python train.py --n_layer=11 --d_model=256 --n_head=4 --n_kv_head=1 --head_dim=64 --d_mlp=1024 --vocab_size=1024 --activation="gelu" --norm="layernorm" --norm_place="pre" --norm_eps=1e-06 --positions="rope" --rope_base=10000.0 --rope_fraction=1.0 --qk_norm=false --attn_scale=0.125 --bias="none" --tie_embeddings=true --parallel_block=true --extras=["capped logits"] --init="uniform" --init_std_qkv=0.0414 --init_std_o=0.0 --init_std_up=0.0414 --init_std_down=0.0 --optimizer="soap_variant" --lr=0.00323 --beta1=0.95 --beta2=0.95 --weight_decay=0.06 --lr_head=0.00547 --warmup_steps=200 --schedule="wsd" --decay_fraction=0.693 --decay_shape="linear" --final_lr_fraction=0.0 --batch_tokens=32768 --seq_len=1024 --doc_mask=true --train_tokens=224800000 --steps=6861 --dataset="wikipedia_en"
Each number is 200 + 20 x the weight over its row's rms, rounded and kept within 0 to 999. Layers, rows and columns count from 0. The size before them is the row's rms in percent of the matrix's.

# layer 4 MLP down (transposed), 1024x256, rms 0.143, rows 157-169, columns 128-255
102,184,241,187,180,211,158,218,218,204,179,187,210,200,162,211,230,168,218,168,164,213,206,185,179,197,197,187,194,164,198,164,194,226,213,228,211,185,198,225,175,208,205,206,190,174,228,231,178,211,193,188,191,201,190,204,239,239,190,162,177,220,224,213,184,176,225,169,202,231,192,206,197,204,219,182,217,228,202,198,213,201,211,229,188,195,208,200,177,189,233,195,176,225,193,173,188,185,201,239,208,227,167,191,213,208,217,207,203,195,225,219,201,195,192,222,227,220,197,213,185,200,230,199,191,189,189,196,229
097,208,229,195,177,169,178,186,216,222,213,167,238,220,221,216,176,211,215,199,194,205,219,185,200,232,206,187,204,216,184,217,192,249,205,182,195,144,174,181,235,200,156,212,189,196,190,194,184,196,217,161,164,175,195,223,228,197,207,209,175,213,185,217,215,176,202,191,209,187,203,190,213,190,170,187,196,229,181,188,207,175,222,197,200,171,213,254,194,190,200,206,201,244,161,211,184,185,193,200,212,219,216,193,216,181,184,173,211,197,214,238,230,232,224,230,169,218,170,217,197,192,225,214,187,201,196,174,202
096,165,204,185,212,229,186,225,198,189,197,176,180,191,221,209,209,186,228,191,199,203,187,183,161,214,216,220,212,208,209,182,230,218,218,190,231,193,211,219,180,200,201,201,198,190,163,199,204,201,167,203,195,187,186,224,201,211,173,214,182,213,180,187,219,210,198,199,215,262,206,214,227,207,191,221,213,198,211,196,196,204,197,201,183,228,181,191,190,229,198,229,183,231,216,198,166,190,197,167,207,214,178,177,197,196,210,166,260,178,193,220,198,183,214,211,216,182,208,223,201,205,218,193,182,205,210,189,210
109,207,227,212,192,207,221,217,190,215,220,196,144,209,199,224,254,213,225,162,184,182,184,227,223,203,175,185,246,182,191,193,200,187,176,225,214,213,209,192,241,202,199,214,203,225,194,203,201,230,197,207,188,183,226,212,163,190,180,250,177,210,193,164,193,214,213,166,200,221,207,195,210,201,188,179,216,210,198,242,217,205,166,188,204,192,224,195,217,158,217,202,207,195,190,169,188,186,179,167,167,166,188,183,152,200,205,201,178,168,234,193,210,211,187,205,193,193,213,229,188,209,198,185,224,209,217,191,187
099,182,202,196,199,215,201,177,168,191,211,178,182,184,194,193,175,189,188,198,201,196,218,219,212,217,174,201,215,212,202,207,185,195,222,194,183,202,190,210,191,135,202,193,184,211,212,236,167,229,228,190,199,196,194,220,223,179,199,180,170,186,216,221,195,146,191,182,207,182,207,169,212,181,207,196,163,158,187,195,215,204,214,197,211,201,182,196,210,213,217,173,169,184,182,206,197,198,184,197,184,183,207,164,189,236,232,142,161,190,166,197,211,236,239,190,224,195,183,207,198,216,185,189,163,187,233,176,184
113,190,203,198,205,147,232,205,174,210,205,181,204,202,210,263,163,217,193,206,219,222,214,165,193,155,200,186,187,207,204,212,199,180,231,188,193,218,222,221,181,204,201,207,182,190,186,165,221,222,209,189,219,214,216,181,194,220,191,202,225,194,199,173,204,202,215,199,192,212,196,195,158,198,183,213,202,184,221,183,214,234,207,230,188,231,205,210,178,195,183,227,228,231,185,192,222,211,167,233,176,206,191,183,213,181,223,183,179,180,210,192,175,191,212,211,187,198,203,182,211,190,217,227,221,235,192,221,151
100,174,217,204,191,197,157,191,184,221,201,197,194,168,189,169,213,232,208,208,164,212,186,196,201,202,206,229,200,267,200,177,194,213,209,218,206,200,231,177,176,185,204,169,196,230,174,165,196,176,199,223,184,198,206,209,195,193,210,161,206,221,207,177,200,230,199,234,169,187,199,227,189,225,218,225,223,206,167,230,211,189,188,190,226,186,217,232,192,233,236,166,208,175,195,204,226,206,212,199,208,181,205,159,212,180,195,224,198,213,197,184,210,219,167,199,187,177,177,169,192,222,215,168,223,180,208,189,172
092,207,207,203,180,255,174,220,194,182,184,209,195,202,215,220,203,239,219,233,218,153,158,179,221,167,189,198,190,225,166,214,185,222,192,178,203,195,175,162,214,218,205,185,194,201,206,220,192,167,241,174,177,201,258,159,221,207,200,189,188,185,214,196,195,241,195,180,193,192,213,227,189,202,200,189,202,238,174,224,173,194,190,213,203,183,212,175,186,203,197,224,229,207,249,192,207,184,197,186,153,207,204,217,202,170,184,205,183,235,195,170,216,183,240,186,174,147,210,220,193,231,229,196,182,232,190,203,230
098,195,203,214,189,223,179,197,212,193,195,226,203,206,205,199,190,205,208,204,187,213,203,206,218,205,214,184,185,231,187,197,217,148,210,182,179,224,216,198,177,196,217,207,217,182,214,197,209,225,212,209,198,145,226,186,176,206,193,175,205,207,158,170,248,186,229,167,207,196,192,185,186,197,183,167,164,213,206,182,206,172,193,188,203,193,214,218,198,186,204,212,201,213,171,232,222,183,198,229,190,196,194,194,208,213,186,203,211,206,178,216,190,237,211,231,170,200,201,223,212,189,205,234,220,205,229,197,217
095,176,197,208,190,207,232,139,169,229,182,219,213,177,223,197,227,226,186,157,239,185,242,202,242,188,197,212,197,207,157,214,182,200,198,214,229,204,234,184,168,205,189,224,207,229,230,186,188,216,194,204,220,183,206,227,228,187,180,188,215,215,227,207,215,161,248,192,217,210,196,197,173,202,211,200,193,200,231,209,178,202,199,178,196,182,224,214,180,213,164,176,210,195,156,214,205,173,220,204,153,186,187,209,225,183,206,220,199,152,193,218,209,167,221,194,213,222,194,191,179,153,214,216,198,180,168,216,180
089,199,187,203,226,213,192,225,192,189,185,183,202,209,207,211,198,190,177,229,176,174,202,222,189,259,191,179,185,186,175,178,231,184,181,204,207,228,203,185,209,204,193,199,206,203,232,190,195,198,191,213,194,170,234,193,183,266,195,227,204,197,212,224,189,194,217,201,178,243,209,240,204,199,202,196,193,215,173,171,221,172,222,220,183,218,208,193,177,191,201,190,165,189,179,176,180,170,218,213,197,231,190,236,160,173,200,192,205,216,199,183,248,203,227,245,195,172,186,176,182,238,205,211,225,237,221,185,221
099,212,206,177,167,243,202,226,185,229,227,206,215,188,193,209,191,194,165,167,240,202,210,242,196,162,238,184,167,195,182,200,203,218,214,216,227,201,222,241,199,194,206,187,196,185,210,204,237,201,209,202,205,205,209,244,171,220,214,203,173,208,175,190,182,198,177,201,180,205,204,217,181,200,195,218,189,196,194,196,217,251,181,231,192,204,217,195,181,204,193,185,183,191,228,155,209,202,234,194,178,201,190,211,182,219,198,211,181,189,227,190,173,214,208,200,212,206,161,200,208,213,189,186,197,218,169,204,235
097,227,187,218,239,176,185,190,203,191,218,200,203,211,225,196,198,218,202,220,158,190,187,207,201,220,234,213,217,178,197,190,199,193,217,169,230,191,216,213,165,213,204,195,196,211,224,198,191,187,219,195,179,205,206,211,159,179,169,196,209,200,188,204,181,200,189,196,200,206,220,229,217,218,206,173,187,184,176,237,213,196,235,217,228,174,183,169,184,168,223,173,229,214,198,216,189,251,187,199,185,244,201,193,203,202,226,235,191,209,206,217,199,188,181,205,206,189,184,227,202,191,225,163,201,200,219,213,164
# layer 4 MLP up, 1024x256, rms 0.153, rows 158-170, columns 128-255
104,180,213,217,188,204,184,243,193,220,192,197,160,179,193,216,231,206,188,197,217,189,196,207,215,197,201,226,197,226,186,208,206,180,198,203,180,223,219,187,179,226,208,183,236,199,256,162,201,220,171,202,207,182,188,223,204,170,197,184,217,158,188,177,178,226,154,204,166,212,181,212,191,237,235,214,161,176,206,222,209,211,183,196,223,220,195,196,213,191,211,197,203,199,200,204,208,195,190,196,193,168,208,188,192,233,234,230,222,210,187,168,194,181,184,223,229,174,201,177,194,214,201,220,234,197,183,216,175
090,189,203,232,211,218,212,225,188,199,176,222,239,178,220,220,166,172,183,194,212,209,227,219,222,191,191,208,205,192,207,232,204,158,199,179,212,195,209,201,208,231,243,173,188,204,230,216,209,174,219,190,176,215,206,219,174,173,195,212,197,221,153,208,184,191,204,190,212,192,169,173,170,196,204,192,183,162,206,197,209,229,169,215,194,189,168,190,180,198,205,215,216,193,207,218,213,180,206,190,192,205,170,219,174,215,189,204,194,225,161,196,230,223,227,178,182,213,215,232,187,173,196,213,182,140,225,170,189
106,195,202,221,208,174,224,229,183,174,191,197,209,189,247,205,193,221,174,190,171,150,242,202,191,188,202,211,201,191,211,201,199,207,211,209,163,213,178,200,170,218,209,211,215,192,149,215,190,200,201,237,239,208,212,186,226,202,190,209,200,192,177,203,230,199,159,190,192,196,194,223,185,203,177,190,203,187,250,207,206,213,174,173,207,237,204,190,174,189,178,199,190,203,226,242,222,168,234,188,216,187,189,202,209,201,236,180,205,200,198,165,190,221,160,209,187,215,193,211,216,192,210,196,186,214,222,164,145
096,209,187,228,168,209,181,200,202,185,231,195,206,212,198,195,195,192,198,175,203,219,217,202,224,178,205,172,193,213,199,210,219,187,169,200,208,194,190,207,212,193,204,212,230,155,184,220,179,178,182,194,230,221,205,199,202,209,238,213,203,186,185,184,185,195,180,139,264,184,165,183,190,188,204,199,198,219,211,232,217,210,233,195,199,198,221,196,212,183,204,167,202,187,186,173,220,220,219,199,204,240,198,217,182,173,211,191,197,201,232,241,226,205,199,196,188,177,170,198,166,228,206,201,224,223,193,202,184
105,221,208,219,197,219,212,187,192,201,214,203,193,225,193,200,202,239,184,209,198,190,229,175,173,161,179,198,194,206,198,195,166,210,233,170,191,224,193,210,214,141,201,238,204,246,167,204,192,191,215,237,219,241,198,210,219,232,246,222,220,217,205,213,239,202,221,217,198,198,212,205,185,189,187,226,207,169,213,212,195,208,228,207,175,231,210,229,179,173,161,201,199,228,225,204,207,188,180,190,177,190,188,201,194,201,197,174,194,216,218,170,190,216,179,203,185,184,197,184,189,175,220,207,213,245,202,189,222
104,249,173,204,204,189,224,189,242,174,193,221,188,213,213,223,192,212,186,204,207,217,210,172,206,229,239,182,196,153,200,185,212,208,170,165,194,212,189,177,229,243,235,205,203,184,175,188,198,222,202,206,224,208,205,172,215,184,196,225,201,177,195,207,242,185,171,193,185,218,201,198,189,178,162,203,214,199,224,173,183,217,211,199,202,181,223,203,186,196,183,242,202,228,185,176,197,204,229,225,217,199,191,228,214,226,194,199,202,166,189,173,190,202,230,198,224,197,178,211,195,176,198,168,197,183,176,180,237
092,215,186,229,238,180,208,197,185,200,242,202,205,178,215,201,192,200,188,202,224,237,245,214,188,197,181,208,202,193,219,241,218,188,183,179,194,175,212,207,189,193,179,214,251,205,221,226,252,226,181,205,195,186,185,225,202,237,220,162,203,199,199,215,231,195,200,198,215,129,203,189,184,192,203,188,204,189,220,231,255,199,193,186,224,210,197,188,186,161,222,191,140,206,212,205,198,213,214,226,195,200,189,198,227,209,232,185,205,178,191,187,222,224,216,207,210,223,195,176,203,207,187,211,182,168,191,197,201
101,206,185,176,176,205,215,189,199,240,163,202,188,202,207,213,195,224,203,188,210,188,174,197,238,188,202,220,178,220,208,173,187,170,183,219,198,154,173,190,182,186,194,230,185,175,191,194,194,191,224,244,211,191,187,237,234,195,204,177,203,179,185,204,199,204,235,223,167,167,182,200,181,207,243,226,214,220,193,208,206,227,198,228,202,210,186,223,169,184,198,217,195,244,182,199,183,196,169,201,192,162,198,191,186,187,165,220,157,210,215,198,208,217,196,223,214,204,168,194,188,189,184,189,194,200,182,203,187
092,189,226,228,184,215,198,210,215,200,220,198,186,203,227,198,162,200,190,219,217,243,192,196,193,180,170,175,208,187,189,188,192,138,217,186,188,189,184,220,219,179,204,196,194,198,193,211,225,188,194,200,169,214,213,178,221,169,219,207,203,196,174,223,192,205,201,212,221,227,210,198,208,197,187,175,217,199,207,189,177,235,194,167,225,194,222,174,214,195,208,179,202,202,170,225,201,207,175,207,237,171,186,220,167,181,184,207,231,179,204,190,209,194,192,182,176,179,199,217,198,208,213,197,238,204,158,180,245
100,196,212,222,206,155,217,227,179,209,213,196,201,215,206,222,196,177,201,225,203,201,162,192,201,234,221,196,194,213,197,197,189,178,230,198,224,209,188,203,218,199,194,220,187,209,199,152,247,179,195,202,236,222,172,176,186,191,149,184,210,232,188,177,179,160,180,190,202,210,199,192,188,186,189,207,230,226,181,215,166,219,182,195,219,145,190,217,220,203,229,230,245,201,197,195,201,201,217,187,202,170,208,222,212,172,192,156,215,179,233,172,176,183,180,184,165,176,214,187,199,210,203,193,222,207,201,247,152
095,181,214,228,218,193,212,203,194,190,188,208,184,200,203,215,215,180,219,188,178,178,231,191,197,177,167,166,212,201,201,201,171,235,179,197,214,209,162,187,201,177,202,233,213,189,201,207,206,212,206,224,220,232,188,199,197,190,186,203,202,179,234,202,208,172,216,221,199,190,188,199,151,237,214,253,208,177,200,203,196,195,210,207,213,198,207,223,234,167,200,192,201,201,202,233,181,178,182,209,189,260,201,232,175,193,189,203,216,196,182,223,189,204,206,224,199,206,202,183,170,196,193,219,188,164,229,195,145
104,205,209,219,155,211,215,200,208,171,188,214,227,204,169,235,198,218,204,185,228,177,171,180,193,194,220,184,191,215,178,204,186,199,184,137,184,214,174,205,231,198,213,203,217,195,172,164,210,215,141,213,185,218,194,195,221,216,217,188,211,218,198,208,206,174,170,193,179,215,222,177,179,219,206,206,223,221,181,200,220,199,204,188,194,216,167,178,216,230,183,207,211,217,226,210,193,185,172,200,226,163,228,193,195,203,207,205,187,175,194,192,170,210,176,202,205,205,160,185,200,238,209,236,216,192,172,167,227
098,175,225,212,183,183,195,220,193,198,203,225,204,218,180,183,194,200,197,210,210,204,226,168,146,186,165,154,221,192,165,208,191,153,214,184,186,196,178,212,210,254,204,207,221,156,195,192,165,158,215,215,209,220,213,191,229,223,183,172,194,204,197,242,221,197,199,216,236,219,205,197,258,191,241,238,213,204,179,241,211,209,226,201,177,192,240,202,234,196,202,168,201,206,239,217,182,209,182,226,178,212,216,180,204,198,201,214,197,200,190,217,193,217,242,219,205,221,186,186,220,178,209,187,189,193,199,174,171